From a checkpoint of a small transformer trained on Wikipedia.
Size: 8 layers, 8 heads of 64, MLP 1280 squared ReLU, vocabulary 3084, 13.8M parameters.
Each number is 128 + 32 x the weight over its row's rms, rounded and kept within 0 to 255. Layers, rows and columns count from 0. Numbers have three digits each. The size before them is the row's rms in percent of the matrix's.

# layer 5 MLP up, 1280x320, rms 0.0604, rows 181-224, columns 160-319
097:086091161108118093084131110152118138123128159114144110165189114110146175101108187142181133086128116154080082140171124144158110111178134116131177119122144108089126118114097090176084081155117131096088081121119115145158183145078088108149113107076151120163164184113045120169097161114155113133129136078145111099115109097177071149180120135070179115151113169109157103183073123150175111120114132095101137144139086120109077100132120141132095100092094178140173084161107174167162093108127091
101:172072126177087171125142139052143151139070148123140148148147140151134073114178144130092169162140163092079199197126077103100137131132055101137154089118147186114168154087152100165154115124170103132134092134094106157122124155140091127154141156099178170132142173132120078116123149100086143137154085124137074148062167151103142122154136164096157073144109115130136090142128137138115117183153127189120094108134088185119160074104089118069094178115152117140124120164120172160201143167114111
102:064088117140106112175136152113106097069148131149085152192167146123142132153100156165156113137141151079133132105095069115077086114079195184090114121120151197170068191099141150139125205101117122215131169131100152167148131072166096131177137144099149152127097154078148089106139164090056151164170145137174114121162123145091110038143160152127114127119127074159134167108053183095103142154134112138143166103157149188159096117097141099180146127159124180144077155127159159155107081107106158
105:109122139131133104119083188131155147172207131100127115138150129139126075182109162139168143154106149133150108134161124134153160173116117111141090135071181119068109150104145151138217132087141127101140120121085080131147141135144113109145097112088122098106088144092092099109168142109121115075129177148069147118155156111043164090096122129149138061121112118054162150145094190160109142123097107141113162040134116088125133149143163133126191081111068120094102084114162118121160105109132147
107:109127139127151103152165132120135156113147152112081050119171133139183166130130162146130155093192130155091084084125078172159099179117128133158116147109172192140159116120115131108166141115124127129141152132172098138135118143081107159133088134159160087126134158107143157152154076108079160131116107149142144092092118174157150125122154117143157126145122128173071149162097125092177094196127133155148121125094063161079128085124121075179126092073147103163126136131115126162138114105171141
111:128134083038163067159096198084096151136146118117112145143119085147120180154139090198096079101103160139127123171150137054153120187109113101104104140110125089142102128154144189118107100146151077133152141066144157139101139093119110116118114184129162169106095134103058079141092087152126110145140108145133104171109148123129150086146191099106193100169100150126125089131080112119126157077127122146152181093157105155112140085168090160134148111124107113180182122124129124110159158119088105
092:184146159088093128130138108132167142095112083139127177139084145129080194112134176174154119101126127107127124179109126126047205126123116086113173098133115127125111143174190129072095155166109095114121184136084112098148148177086158171176211117071122156085061139131082092114103085101161074123151138111136165097129121166117159108183139152125107132095094145136149092115154111199146131112062142167166121163129111153113108102099102137182148114179135149093130106143142128189174146171194128
098:124109100086071080146114152100180070116125218086100176124132129105093064148097175122133134202132151105124105125118163079140125096110080128165131127098158097153105176171141122110112114149127181204171103108169171101123092131133195137145139170118077124095083126113139127120140111136135155128163118177181132144168149111118116144102174137157153108133040101195162088123080150166171076160116135141120114134131060122098181184076121134107116169161122144128158163127159093142136167132107124
105:126137164087171113134087149139128110086067050115089082097151134167123141151142125132121131081092146210168149151140111140109135096140179111103093152092082131106132161070171066150100145131164152147126128098222146104114097158154162099113143147144110107116114096097114106137113133124106145150177110024169183147135112089122147159088140149169117141107137098154192145214080094101095088158111154140120115075116182078127107118137126110115113132157093183157136137130099129143018173159137098
087:140136081108143102169117140204170164067176090080106123158113106087135096137081142112142097135149074128187150095139179135182089140141117109181147098082133112132126120169096137148147158099131133119125107130183092142129112155149135135071159117155135136139190098131137096078170159149143179139154125059187131180116118162120128059114114132127131130146154132142074115140135154079174103094102197116147152084130180116183102154117090083094155172156141144170147134085128172127155175133124093
094:063129115172100123174108150151170111081132110155142139141178130148133153113149141113169192135095154133197136142132158155094192121089074149123122100091209113126204152135146094187129094111168180133167121157128104122127068108090131118156140101149128113129136085150092120156095140157133118146168118149167139096100116147127070145186145103145111153148137089102156090090158183154136097135139147089099120057147177140068110160107122125185146089043115163167155168119137165149131169148148138
106:145158163104148209107128142164124108106118125112123191172123049189119142115155102118076119141156154071101193114116096141097159136114155086098145068150124160123121160134149105106146063147136189123105113129080156116162057129173134135165141112130148146059101129104106145168153119129158168108226120094128160045135141112161161081172127119138104193100104146140214170186149092119165070102128098182118177130125165183130137052160169064180092160170123124176135166091110102094127142119147133
095:135154096075136167185123160131062093109135163147101109111162107142126098149171166156140158126108167109145146123177101182056141158137107106135134122152130142096131118207123119123125192123177056092165091065132115124158126131131121105103128109134123192094115088140170132135149199050179143150118064159109106124086120130126113136107135178124091126123133163186095134108104120097133128174111094097142124134162108127136146158115084119153095132117114122085108094156177110120125171112104136
099:151137142121173143080141111101197128102130105067096177136093106081103140127181111076129121130075214142154114137109155080170131126112131131160169055159161133173125085099139086151116132151178144142097134181149122107105135163149106122097120132145096142081153161139119107170118098128122118134137139060100132174129189134132085074060191119081109120097143083089171141137100138088138150077139194177082100119129109071070100189097086101137133147179144185184094067107141115158142091167200150
095:097169114119143188175131207067138113121179123113068148160126137142044118109135092126165153115131148179088093126146154114164136157151091138080138074073141162134146114143129105100157159065120078126163109143151140117141094069145097094082108146140120120163130170112142083153109187186051122093142129164097149136148100147130111139132174131113101141134155092133067167111163121085099177176121135086108139092126076112097113116136147148136143133086145140078069115117117054148173115141122114
106:120076118110095127205113154136119150112103095082121061143136167157143104093094200109076080156073119124108105094169085101170070092168111120147168155127150093082173166098129219100131174121127151104138181160164106121124102137112094131128142123106150182136099122133125159146129136097133103089139096097059115152133150068195158141110156109102129064125148141138151102149179094092175132122122165114095123160077105079094133088123114099157094088092175144134161139135128134107114113151164136
099:131100144076126121142128117148153099075152109122122145095116101047068071128078127128140117186053121146160191150141077065111128121159109163125170113115166128122166096102171077150124175136123089122139087020126102175131110100109191052125103073122114159076119086125144130189103110108117145140160101044079153163140154080117121139115178173170106148193158115134088119122175101146153155120042100157132095081118103132121105170142126102124135167124082176136136138129183129156105127079082140
110:099192126180099138190064168077141108157126094132079123179171134107132120123126107093079121121101132139140117156129082094068130142100083170076075123114125111187122155145152120168154163117166116081197156099123112072118124176153116131176196130140164101131192105115141094190133152191142152153133159145145120118096177181111164136187161113091096076064130157140104116160121079099095092158121107173162126118054065082147125110129149066100113113192127115132105150154163147136134161144153137
095:147095105120153150118142131170117093119116152136099138140098072088086108106094159147128080116103186173148177133110143170118175127144089056144148109156151091118172124127170101146179103175159124064059100124117152150177109101111108138147179114119145162107113187155136133185151117142134145146073149108167125107040160128122169092167143143115100136123128109110183137126097134113172050161082067166120122098119144134053157105118142097134114141107105184189101140143100162138145150160169125
107:120068085189106141090149133161133145091138161076125056145102128078212175165077142128114145145075150105100101121163102069075078129140110132150112146122094080071163151057152127157106153137144114157120097120131151097207098166083147065157080108098150212128130118126110121100135084085132132132138099103129133140135126085134152151107156136114105137133121158104203157118101084157114092094168149141130183112094104041105120155179090099146090124095086188085126184145136084137157141144073111
099:135121124121150121200123113174158076100131139110116145148115065102121129090077167133155087111094128116185174214081134157107118123125119128169174107124118184148178119094137074100115090093097139112083152133201103140141143116078155124154108130130135173078114152112082093124202175089160149103113139117162104167093147142093076117178119131090177126143154126107146132185076196131116117110086178135153150158073072097130124106167145143183149082091087122113170121194129118110139091136143118
096:100125151134184157123094118070051153054143155109149109165181158121108147169106091101155166165129089121091097111106106154068130174121154158104159086067143174146195146117128078079132132118123126116107148120177095200140105140156141113165188121112195110176116137101117112059053201128100122160127131134140169137155166145113131176149112115148146140101228109099127091127138110132124105156132097121098091130185182177128123153140153103141128156144150176118191110168130083163109100104156111
092:159108108184154148137110101192055089129077094073134123139152067114081147137110151110126109172131106128149148091087098078171126115189115195129154131107123115141074155143122129110101099161116054164172192122171120098150125165164109153115192111101179096132093175132111067129115158142127163117122184129173121044153150199153144102124157081092156083072165193118095137107134159164150138143111128139078135101162101123098149176108150126127153096115099175106134109139110108172149120158142123
084:106113165062111103130095194146073090121155141160108106130139099157101150162136077125092161142151191087158122138126137178142190154095127076216098163061200069109195082101166114141154179105140136128102104117062162146173105094154055151095106171135139145153179098155104105178107097188133192151174103131108117161122136126115084156140147111085119098074113115128115096136135140124143135123095098107151150107147121080118121151110099157107164116112136129086124077182171113098174145105083131
096:154142107137154117142148127149149116154134078138104118124164173134143085116095132101094110175103140160164113119097100114125171118144110139116142107103205165075154117078162160129174133151168104148157151092082055127147121142125130119145134196156116129152056147141140096090169213082094142094158139127118130142114136171118139051145146126085136087104156128200205156128068125163150117139128122106075125095089163088141132133161120092152180128077113068127085101111114155198146142137188166
112:156168143146150086168085144119076122133102174120056103145156127091138135123113141116147149197120183107079156164163128092089111109177127145098084133092097067073117113118187107103153133134185130072128092164052115164132101104093125148111193173067107080089117088103106120110111139158132152115133097044112138142132152122119143128108124170124125144102149145152103118178121065148114155122158117150157158137114143157138139127114160087094114097102102171138134157103099082102119122128144132
093:160126169117061115146154126099099121124107094153125108131082169075107138140138115091095123109147120135099104125114081082092152142136149101156091164137104116193114135194154096078136123128095087167088109068101094058126114085163083131080143110132120129076179159118084166165135156125106125140136128130168125153111106135150079136139187095100104114145134130126162119085164180163106152138104133170090140162106085120163189110137141150125103103133124140125184087113186156155122103162064113
109:083079126090108139072136167168109123084222098049126117147134097177171104152110095070127105147132176153156126200131106158099190139105135156130173119024136135190174147118152121158119149137161155147140154144118085109148072120130078122183111121126166178139134108102092094115107158153131153151124136193156120180156085163139093125183153111080182135179126125082195124112062140096154137120127141129141094107081156078138141116142096140173154127145095097143173138171131154091152165098137131
100:107095192091180129146158077073106154071121146098122122148128087158171163121047101142126097180116132121130114165109131124138149153165113140132197137113169085109143133088166107101131093128136121145164086095165151081093163104121104091192165148093136147124116152130098144094138168143061135150139199148139138097168168131170120129144133127165130121136088155064175132183062121133099137173118158168166160119116182166136124155149145095156171112161139086165187059202100124139081102152113116
089:135131127152141152197119128184097169081145156149101149167100162136075201139080105107090219164136186172118128088122101161133070126101179134153164153127166145156193126097129084110110131130128161148146133101144122137089143124082108143106130136159095187144094089136076159104118141111112157107117085171108098162124136096145140154144169183118179108119164160145102122165084217097122073120106138098154148122183163061143114120164158129170128065099168175133167159157200203097183103142133136
091:115130112077180221181098110118110140079101102092140130126164095148133101146066158137186121148103109158143135148115160128142116132124086084114145128121083103156127186107206105171172110143151152113195099140142149166116132106116163115141166128138081090133114191146065062129150191147108124106164194094151133107161139179140145157125115126046191128133105159122150049132122148105170122106090110134059129117106159135113164174098096117202139147071161176140134135177116136103160120170200124
095:124174144121059114132150092137171143057087123117141115163174129122142096202135168120081150138137106114150088152118137128107139134141157066062117108141106105164180148145146139114042112108131181186141188115122111113110095099149141168148131157172159137128115129092073145145132167133158167051084112123105185182057095161143114111094119115167099111083126100137090100133116130162187147145095166122127056092116099122067176106167121119116133099131109140129111066194139117141168113163113144
108:087108113116101159145105132142119162148154147141148162165142118098109152151125133155152115159120139138087136165183104126086095132154073098160139082071174127151176172165132090117105156174123154135125226143131129095122162131141134167151145120135132132140085098127130091127088091106107160127157128102123110079104146097129164104082154191150182158175150159138155093138109101188164111097134142138119085170126091117134147103132108127147107159098160149121127127167149161120167063155146098
105:185100099119072164108143103100104157110122170117126113169146136147131155127131149075136172121104142119091123103154155106133141139171130143143149112096097155100094209110111155139158153132143114166127093141127142154149055120139140176106070148128147121128117131097099112103125136114167114108154104120171082105107148159118181137079154114087113116104155102124151090102012149093145119168112153103154170131169168167115132162116158122107080067146151072162148069121166100160097179128144127
109:091145124099201161099139162161153094153116129090092134111180100111101130111109118148163055182144102110122191182146128122158183158141106118149094167189100139138115122108144057103133132169160128103129100186076129133151114138111134086083182205138080096116087174116081140098167133134093130133143085081133171120097156149171156124111154124157114077145127090179132109126105138119134106177089175111096146080108171210111124165163101134131128114136118135126102152145152131147147127118113118
111:096114090140111155144160146124169120108093118107097194123087108131131132151118082139138157106160099108132136128182202070134165165177125167123162155154185172100128063133150159114170125116160159158164160092141138136149141111080146100130158129142071148098148134112136074135132176153144125106069161172113113150116098111105143081069173100138106136154124099101151136162081124128146127132091165157113083145122075138052165158112105147139091117143134091124138129194111139150163093133185087
080:089175068105067052133125137089078113147070147137124069121169136191141104108099100142168090074107165110161160116146106168063162168089099100128096133111108098140047108204096143112144093165079122121121116080159077100103091101071160096088099137081154205139205152131076139096164100107157101150127123089108105098137106096132172119212112125082115090135148116124130110127109171069115124091151150141139126088105159131139129077089085080139164192170156215131122114150128165162149123092160093
114:130163076110075158087122172185134105058138072097133108149110121110090127139125130074084128135084150128185140158124105119113090181164143168142198148089172154157123137051151072120137177157149169180146125132152128062120152174079150125152141115128128162075112166117077131099122208090167155112127135108089143091087131179080082064103165108151138130146143117144119118122106158101142108108151161098108145125097188103071097176163123101148160127140099128175068109157129126120116125146144118
099:109132112097114127128132137177128095149118115121113134120069107105138155135076144126075075143095150088193189130099111099114095123107082175176097168144123077120150144207107122141138111088124105069078102097120182107133140120130087140171057131130098130168070151131065139164165171115155169202142160140120105123138180148219089098165154108110095141154101201148191132136154141088134167181131127128081089123120111110150120156083119153167143147140129183188137149087130141149146150146195107
090:130142110144162109209141156135091193132154173171111152179136122130121102114167123136120153178143163166154126086075123125172135139141088159093155150064155122149176186116159123117113150136119126127126185096150158135083093096122148082136094138155174077134113158116135084140084131109078123152148100158153203108105078129109210120122154077074159122129154145142099093151170162136132108102113083133061101108134158207130226143112146089183090096098126069095173137118097150091121149148089059
099:114062088102077153161140108159106155114105129087078210169129149127085103162094122100100124164144142175117165142113126101131117138068167162144082140152084134178131197072113097105146110127129102127143190109111068144098120103161168105070176142130163147124067194131150118098125139093181120137141108184131108100156188133110101141110144147075116121102117063078165103156064082133174094143109090132108131163209113171152131172171149142121155186104109118167174125139126145092104149098178103
105:185170155186134144144169117171090174147124064146129100101081147106129153142158146167148095104133157165144122102126067113142139107148127107124192139158118127150170125146153071124119086126119116180104110156109085126148107076129164125145122108154196190075089120112112114104183122077070118171158097141115154127132158141165082107158135113095135119151138175098113165111122097162166139138142092133095019156127121202151112143140103157221166177129126085115135128085181084108155078137102123
100:147151157134120032132116137051090108162096162105104145133162098099126127135109164119084208133117109121141156134088102120126095099162154069149116130134087085118161137129152124083131120101155104153157160139135107122164129147091128147092180229130162093066087139119161086146150176139123099188113104133204128064144206111127131085124154152180153098175094133132117137134164124118083074107172092176103113120166133140086133090149135117091064093175125159160132147152085142077140121155102139
100:160147127086114141154100128101133118070113105091122117079089111123128116092090161148028191113081167121146069147166113139079130150096143136151179082152061096079155182114126092135160164174152098139094133121042091116147068108129083135066133141131119156159065122120136114117131169058127116161142120126094152122132136153141126124131125136049112154030170140114098129193106145103158072111149184145110123161134074144072135164167162163108141156112151118120135175087100157145130156192192142
# layer 5 MLP down (transposed), 1280x320, rms 0.0428, rows 181-224, columns 160-319
099:124114093135142156109121068124102161113133142113113167082150111111137082064136186116194172077077199107122161096109107151149149052143089157099137148118157100112152107148085050143120188197117159107114157077149064156106133079088171090081146036140096098134117167101133139099135118125151171142228167166123134089110107063171148100096127127143056096140114095139133108118123097157101115159157139092110109105158120144106118155137093197100091105117089142110134138154164148132132118132158116
098:140145119155122121153168135113145083081113179157125069130148071115089146114159188116107118120122126146162129083091163124172200106149181102128122141104105184128081070154074082152110145112102139121084146128086107150122145137134131162112106179120095091134081117100151053122164108133091134171080091129076124116147121144174097131152118110139121125109110148090091130062137158096145120123186154114119133176145181156114132217092180137100163140193179175085118130139152125041141115143116161
102:155106174109105110127101214139147117095108200146164121133149183130118101160187127099136146108160207145150107153120158179166167078092207165163142191176132151079160111153131176106117153165153086120174115068122075191144081153113088091158104124107125123152079133146207107137179171106165152166083138087136085158149109107137158105124131110122122134161123172200088124187123145102096163167108167115126103125119127136163135174119168129127095180146090127170097137131153179104138123128096112
110:138136212071087106137113135186095101130186127073134141157150166105106117109087110140113145098119057130170173122092181110094153105184117145120164092146157125094143127126085098089104136151143125127079074135112143126100160114059195110087148118194173124118072117110091136121207133173104112121109094155147088102152125114156115106164086152124068149111114071116137088128181132116158120145077143150128123173127117177167141150098137152134131099080158201081126143145162143120111146138071169
103:093089131142123124114072104113101143090150129141135126060150100108181087108126160136174122137089075158131107147156042045181124094126109171124114095141100165176117146166150144123057112161153128153119132098129098130137155166119085103125151122096126088171135131133122094155090105136174085092160109129182135120199188198089092129094072142146153106132123124095133145077115129094110106119169185187139102110154105124116085148061152122076080198153158128119165103113135114171169138159148161
111:117146129154178192158139176133076138109124091118077148127091103116171136107147134135142068113148088186114140189166112100111078055105120098124113074114110142141152146096108115073127165072165069157195110103083159107100121142206159138111127118108122115171151099168092145158075113112130112113166103143094109106150137116117155171138118131130112103106187183125090123116099129108103123116118155113117161130088107087092137110145048128115087138154164129163196124172119088112121124101142148
098:169109097143112143071171112075113089098208082099146074104077137096137159116152160188175148096138130173076200097044139144127133094126194098175122123090145105096152078179115132099061140104096113186126154076093082137151163128148124186125124113094120125125138149149169125143151144092173097132089103039150130148104112124106145133151100087188132117097146120104146085127170162213084117092134157113087133152148152182115138161095113134143136137093094125132119113144105150115169130122120116
098:137141144062187061111174169176156125109106108150134095107094092119140170091124084101087132085073168033105089175101161120100155112136119086132164192119148125156121083102147111169131051094120128074132111100094085135133112124157079083116114139108155128084152102122108100150078138152096118167094069154123134150099144086149151119175102084135182088154136075142132085080097089123155119201087121095218123100113152129150118145152182111167133120109116079129188105102067153092100169105146154
105:115152120182144136103122166132137117142163073144104111114150133191093139108137098177050178146188152108143078131166101130127098120147127093148148158092091145066124124123184122141101130205118091108180130186177143147111127132168132118110144082101152108108106103094121113201133176125154167098135134111128136133115121115139200141116139090198170092055119093137104126043090125144106095095141135205151185157110157162136088162185096118126162179125122145092163122055165095112104174155124157
089:148118132135137160144148185130188069123162127127158098184122098105147122108135123080150219143116128144138141118157119120055160097156157108158094119090115193040130030101155177100152074141129124108169131122111152111092101115162097171138144113098081113137171086232125038047122115117150140142179158120152136145125162102177105126119119141140100176126140151120161117085154125171110157142179126149142166155168152174165096130096112104146084130131116096134054111129148161138134139166088120
093:126095147110109135163081137167158126151156121157096139095062165134082153101115127105099127171154131108146072113062120142145116151092190127137126138087135144081117199099185132171069187060107118120094132128193119185161134103089071115139139126158131143113128109132088136113125139127126198141099116161068188141082061148180135106140093128117142120210122163149179065179136129108118119132150114154111132140188141127139119067164135134117170135095101141131196098128147167163119156118142106
107:108129144100176144120152129148108119150146129173128154121169159203133165147176187145153091125161132192101082120144142179118138104062154092138114095112170153091172078181131124118113096124079126119056106128152110150124095135159099161180155139134090126119084132123127111095124141119152112111115191108132174160119138144132042153174073156128127175113148085189100118170142189144132155088143137081124085161119120108172155130130096121129154150135174172097076193169117122177147146180076115
101:108135099101073123103132088091069141116136168083140124151149070116137120125148094160150098131104079081089100153129092136087096118111131120154134102107094129132130105127162100151110129140088141154112123102173134093104195191095137106127117124151187049162122129152132163154116133190184154138148139164188102131105168172152105159168119140126150154116093178096112111147168156098109102187115167128105071095160154111095176131092142116099116126163127163148115121160161085111072203126122157
096:160086134129145157171177124106093113119119121091136069170110183119132122128174172121146136104124176145149205099150109176116115146097144177097121195188088117103093154082130183123175098126148162118072130098090119136130084177142068149117106181161114177143136138110090071096121114061094118137147154086137137099195094093130139146167162057112156117141139105143117105115134176090083145117112179080156146119170114114131165132121113122165114146202123157125136159157120095104131123104095136
098:095144136103134094152069141081117102115110098103107075159156134115134110135140138117144157159132119107221165150136144076157183176125119126111097125152112125119097159171085152107111145130137167129139087165056126124086134128096174152128146179128099190177093169171143158102103163137139109140146099131165110104138094146182084118149167056133147111171140122063172118077072220132110113109140127107094133081116157116097084144135090105122127112128106070187101138153164118110124112120085102
104:150215168110109098116064132139132136123091177137200146130202074124177097131162136101112104157105133128145155238120157099132153099074136052124158140078119130105105079129120160111170136174137115112133118148153100132124121149140112153166120098151106128107124133088147090099196161110157129102144114108048120074103227156106104174093110130198165200114109157133102079173103195141131103087162130126110097152133082157160110212146137090143117097154145061068127112140114117076138092179097105
102:055113097114176119110139203088147119153123148127123199150142119120129163117056122092141098110100117093156118126141114155089174143161117106180120128112091118127097122107151116155085096199107185120138092066145138132143172138161119095104154120127119153099179139095146105090118138107155117109184114116123108137201130091165182106103170093101100138167155131116109147148128116117090156077121143229150129142138158200180092166193143147129117072102107138105120158134122106085121137126126157
105:058102139075160084115169131184172133096134119134126104105109148097132069113113114074126128135152079107129113087080119109167173136175117135129129137056142151118131123168096135128133090131164087120111128149114156132131125090129162129119121140133145123122167115125101103134149158118163075132098154178115082190116060097122123164076026114122109119118089208176181117125102124088161177104138187195135116108135119166135110165126172141124100119100114183099164132091071167114146154148065132
093:187140176127184098143122072045134107103117080106166075145122122165143147160071128130138122199105172122112125118147100160144138168139118139092156150120149216090047062181162139090125161154138172126140084212118160148163108108134128114112113157152101139127119180145127137164171131156154134084102101157112113101144131195230171114149066113084135122157108149079128114125115160128132145168098089136041122096110158186196129140127107164119118100154144178134081119091173135128111108163170119
105:141177194122093007113106140123121137115165121131075106171141077103150079103114121076136077166146151076107125137118131123110175115150118081140075141153150115114129138136132093131136124148139140126129105180098107106049151089112140143142169154075084150126153122087060143156160124111134139109128195170165076062108107143128100100107198117102178162139151087043117104119147120089137087163111131112086106136029073071167086065094186113110102144126127134117122108138089143020115148098103123
101:171122114094159157087145061132110164099123192088124117074114099085114110123116159091141110107137078160104134124146211142132115143127144125110133101082123116129131055118137139160179172101112166112119091104149072145143071159118103107138167102096045131152110135106158062090161084133124110160158078137101166081114112164113117135160139112146115109134071194094149128167145071115150151149090133103121155112100086143129145160111068142118116136200221116065137139155167114119160131162137113
097:113124107112145181052092133128113128153167082135134164102131125092083127117132117136120162151114119144150093047114118148222139110130149099213071115067184145164126125080101151147158114144146124157059153151150112139150098113106160105124122161101150177114194052081170159126134100121155133141103088152171092158167079137070132192094108147158094134065109149175124128152117116168094097135173168118075144075169188166101084158078179117168117154046070118180176151107055169098117105103135103
096:139147096100109062141101110164045122113135066132128140180114133106131149124179171113096078151124100142171134130144087134171107162072123179121135171076128125148096195135105106149117135157150203142096130142137156142114118124148125122132151100139145099167140190113131125117107169108121121164133097139093147109114086129169157112142149099153179121150166080137078184136106103099133105114182147156125125209104089132138062100137148162118117143156157148109077177150134150084165132145166099
086:185106111085139121092090142130114133128160149118164095076157092113126192143138127147160064136096149115090137107134122140202129155082153047152136145146089123112138143122086135127144140135153119122109134152130114165137170140164095142181147154138146144170167124255148179175157134181102156147144144129168167119116154153166066143079164178110111140121167087099087118120161097119102077062079124130088107158112172102076130115074076174055189127134134078123137073104107135165102051153099118
099:138154121145057145174101099123094101112140150104131126119111154087104116171115090127148075145202191147095117139132124155122162115112118079092127108111145102156118137136125139180113136122142128153138153129144126150134127136140062070141121058160103135073110174114158065121111151132135109156101086209073124192143097108096112121186091137142123114167148133169163092119134165146134167056142168142133142196135152152179187089150121114159080156131147135136097138157098079168135113152182140
112:137132140177141098074099161123172129195098058141144099160174166106124056103104141137117130147102093075155137085198180183137119134137106132129132132120119114174133078061170147154129127110090162100146114134195129132142124062149110110147166155127115105176110152100151121150128068137136121138105025145156098165142137082158101134107189159096113108139107119137150155101179141172076142196055181093201163123127170069091156128117132131075109137120109124169185087076132126149143184070141109
092:135116109087162157178115128151147140128143146129167101090142198123120072198152130160146103102119134120134069131144132112115124147136143183101130115116135142099127120121175180164067135072123122073100118122103129147128104126130178193180130107139118119114123106101106114125162093119138064112128066186098148111082189146135149131089098088094166183120091124117087149133136076145130156136117135150137142107130098193124108099107149114156133103071135132102113114118079100135201116092189191
107:162103130148092163111153161157115126128121172167111069099167133151100172109127161141097091134169136141167146143106077137130092154069109142214174151113153110144107111143106130179156115131124174109148105133079103100057148087148153167192121134143120076113169182097111163145133134133084118162139102121104182052156102112163171065098151079143128117138150103112117127090105184126217129149133149135122098146139084115113188107130107091185156164147060105184099107136192147089095030095108134
105:131156124126125124089144084164090091162153133149098144153089109150127125152150140199141164119110093140130116134134153134113071155120142182133137166131110093135127131098141092140091080101104074152111152133176193174109161065124113118133072106135201131096128093194200142129102135132092161152186241112094102078092080142129113172147174156105103168149084116126116133112129172138045096101123136143097176145121136103118148111167140137127128139165144113146132174212117129111171035178110096
088:139109149121104120139141152167130125191125157137104103120118126082086086127170154133130129152123090132146091158125181078110132122154103133129133092162162106106078146153119123133073123174217120153100161171154128075149058158095119148135079144165100082100157109089065081110098090121174125120157109184116177182124121169174151111134122144182114078103103094190120103123164100111178084153153157145106142134145103131111095146130091073166087141190120155154128114164087109114076139107124138
094:141141123144141109140144144161078116135129110143108152146081145118160169116102131172122125133164126187167116131132153128201133114113081114136099156117134126116078114124165146125154121079115191192121173133130110121060133109112107156204065127094150154105151154246178113117122124131127142135128183130128150124141114056175195100138089128146156116192099059136073140108166140193125112120130142091090104155130084141145159089083162119126149103085127135125145125055122172115075119078152103
093:144123112094138193084096170142139140138129152133148038112142135155148100091158120090087174144158088126142159152160121151143092113100124115075151108120097136136145122123128134137175082081126107125096122138138224123135113180116105159124148071064158129111076107150133138114068154126150167114077151133081129074097191085109126138153102132089127110111097140125105134191081105109090136144153098144135123090113120147090105080128148152115164114049131167140149088168076150188183144168165119
101:171048129125117092089093138092114148140129117099135133115191166119173095124133155122133135126186128105100119112113125130109191120122092184136170109104158120136144098109135140150126114048178127090092104119144133154156114163112126142148170091130134093157091093062155149122087079084160090103061163149115095070087085081132168069166109136179158128109127158150136124147145088169165125118134150107101155119233134130142141119136199060123102106111169106134113172129130087150147114137156122
101:082131131160097125120188095173132114117121172149134071198065111129045072185186122134182102145108096157160141136079127119162116150120145060166133146135160123120124122130075145194155108155169121070124071166186133097112132164099144109128101138123150131105154167128127142113144112071131147149158104161145099113138133164104139120051149196084161137095134056089107165145153126175134127123218129113046163155129130075131134132098138150135102112137223161149158178114132126164058173182102137
107:092122178118138134191138143171117136142129136172153126113096160139149179103145172100115191100121133073120152056106105139095140149127096170073116149114107134115136125076111079161119232097143140162098166132116170139106089163139108154152098154099119159073107151096161141084109143078078152176148122069115143103128114129178140190118165122106109154177139108129123109118143089140143087115168138118100085091138130194127137115185159142152050096172102090117190175099087125172111123117135132
107:131147095133163171173137084052148090106101157098225151118143147136180157087170173141125157122083136098153129109221156092148139086158126093118087149096119113122152146146102150111124144084174134127092131143091132098078138126146125118113090170109169087090137108130115138138183136154097201175031107119130116174112140196080104140151112074175112140144126178196150173098157121127135134115156084196123177130145134072122120090123201150109111120159116175154156140120165137122115117118107118
081:155107121083110128143135103118106117126166090162100102084094215114138112133127079168176123153101126109064135146140172164158113152115123152127159101149147065125114176158116140126133144089164159087156170156185124082174122129155098153119102125147098107091128105181079134074107171147114010142117133114120166113126165118116119096148089114209169170082111150068163149074193036142138118147078145135098146107123087153140131178162154147159152068123092061140075097120115132085145130152143136
113:144136123131177159176148140133113181149176202110107117161120169091117141136108143147110167120190160094173101129116093090186123169102116141150107135080145159126161125148103144109148194057155176171160107171109098119140186095120104130139120037137110164145174079141198115091115126093084158114131129116157182140085187099125152182094129128155105139127166130136127104098146125106140120092117059093202129107115170166171121080173108157168146092089124135119151111159101184080126081112073081
100:159046156112114127130158088206146159160095083180135216127227156113084100107168121168115119103145159148107124134109154169141162128053139144100114158101103079086140088094111190175115152113143109093094091127155152140139132127135109058111076123092116150119049140164156149148134108104106077064160084137111118162142122103132135134124092120131156150080089147117121148178110135096119119099105109093124138139087133128147125095111102193168108119136110097102103111182172119175125126119110107
085:133169177100121150107139084107123185117085118138108067154192129121125154153139074106068116109090123139095090084083124123106074180145072084151117117165122172124107051103101145138111141137135137180138122085093113111140065129114114081095120056151162090117192055250179124160101158182140123115076138018052114183116122144132148113158125117113075097157091119123075117097064098100096100126143174139142146080124094142103075051139154150146132149116160112139122101148128147096139114134109100
095:153111103134123146108146127111173125122076116178074115102161137145113120109130169116217183094156088088106118157179076177171128115126125098093114145178092114204135065150119116148161084127096130133115105185137096143132133132102128130085148096146134155085153151222114146132167086152147153140111107156134146123149126159095077145109092128139083164083123145090108173152127114109118105126067122127188171164094117097091148135152154102182077079129084148073112146079166124149102135132130148
102:102130167136097148127125152087073218190168128119117141102170145087146095226136113152101129100175134107141161125145127131135067108120149098137173110185118141139129104126122104122108121117084142157104151132164078141171148179140126086160095139097118150118125102101127154120152119136133135143148181150185164157082161112126103140067202145188148144111169183118099134121127044081156129137142030109128125139088156133111167117144104149215131078121089117166149130092129104149152201113125126
100:083175090145132139116098106123122182126126102160068116117082125115130114130154130098147103076144096083081117153145129157122124063071165115124176109125059157127137128113136092126073094104171169161164131142082145145113089132178102128131153119171154108131136149114164099129121148202124195147131091101176102129094105152111098128168096135139062170099108207110130112044097125132129096139149068150138185134060126184150181160086125191115106155091136090113119136095051093199088161113141170
097:047115155091099150104101087037098136157098167090123160108087171196159127073142111096145108106097141106133116051223094114122072100103108093128159104151164126112084109123133182115077140114113147158111139104122123172151129187053165180124072130140174094224104122052143134082110092078117155135145137113136149066154176091165149071149154139134133086109129097128114144165121126100066097189075178158154137132152103123123171115148154133092101144068105170131123124157169095100121093126133171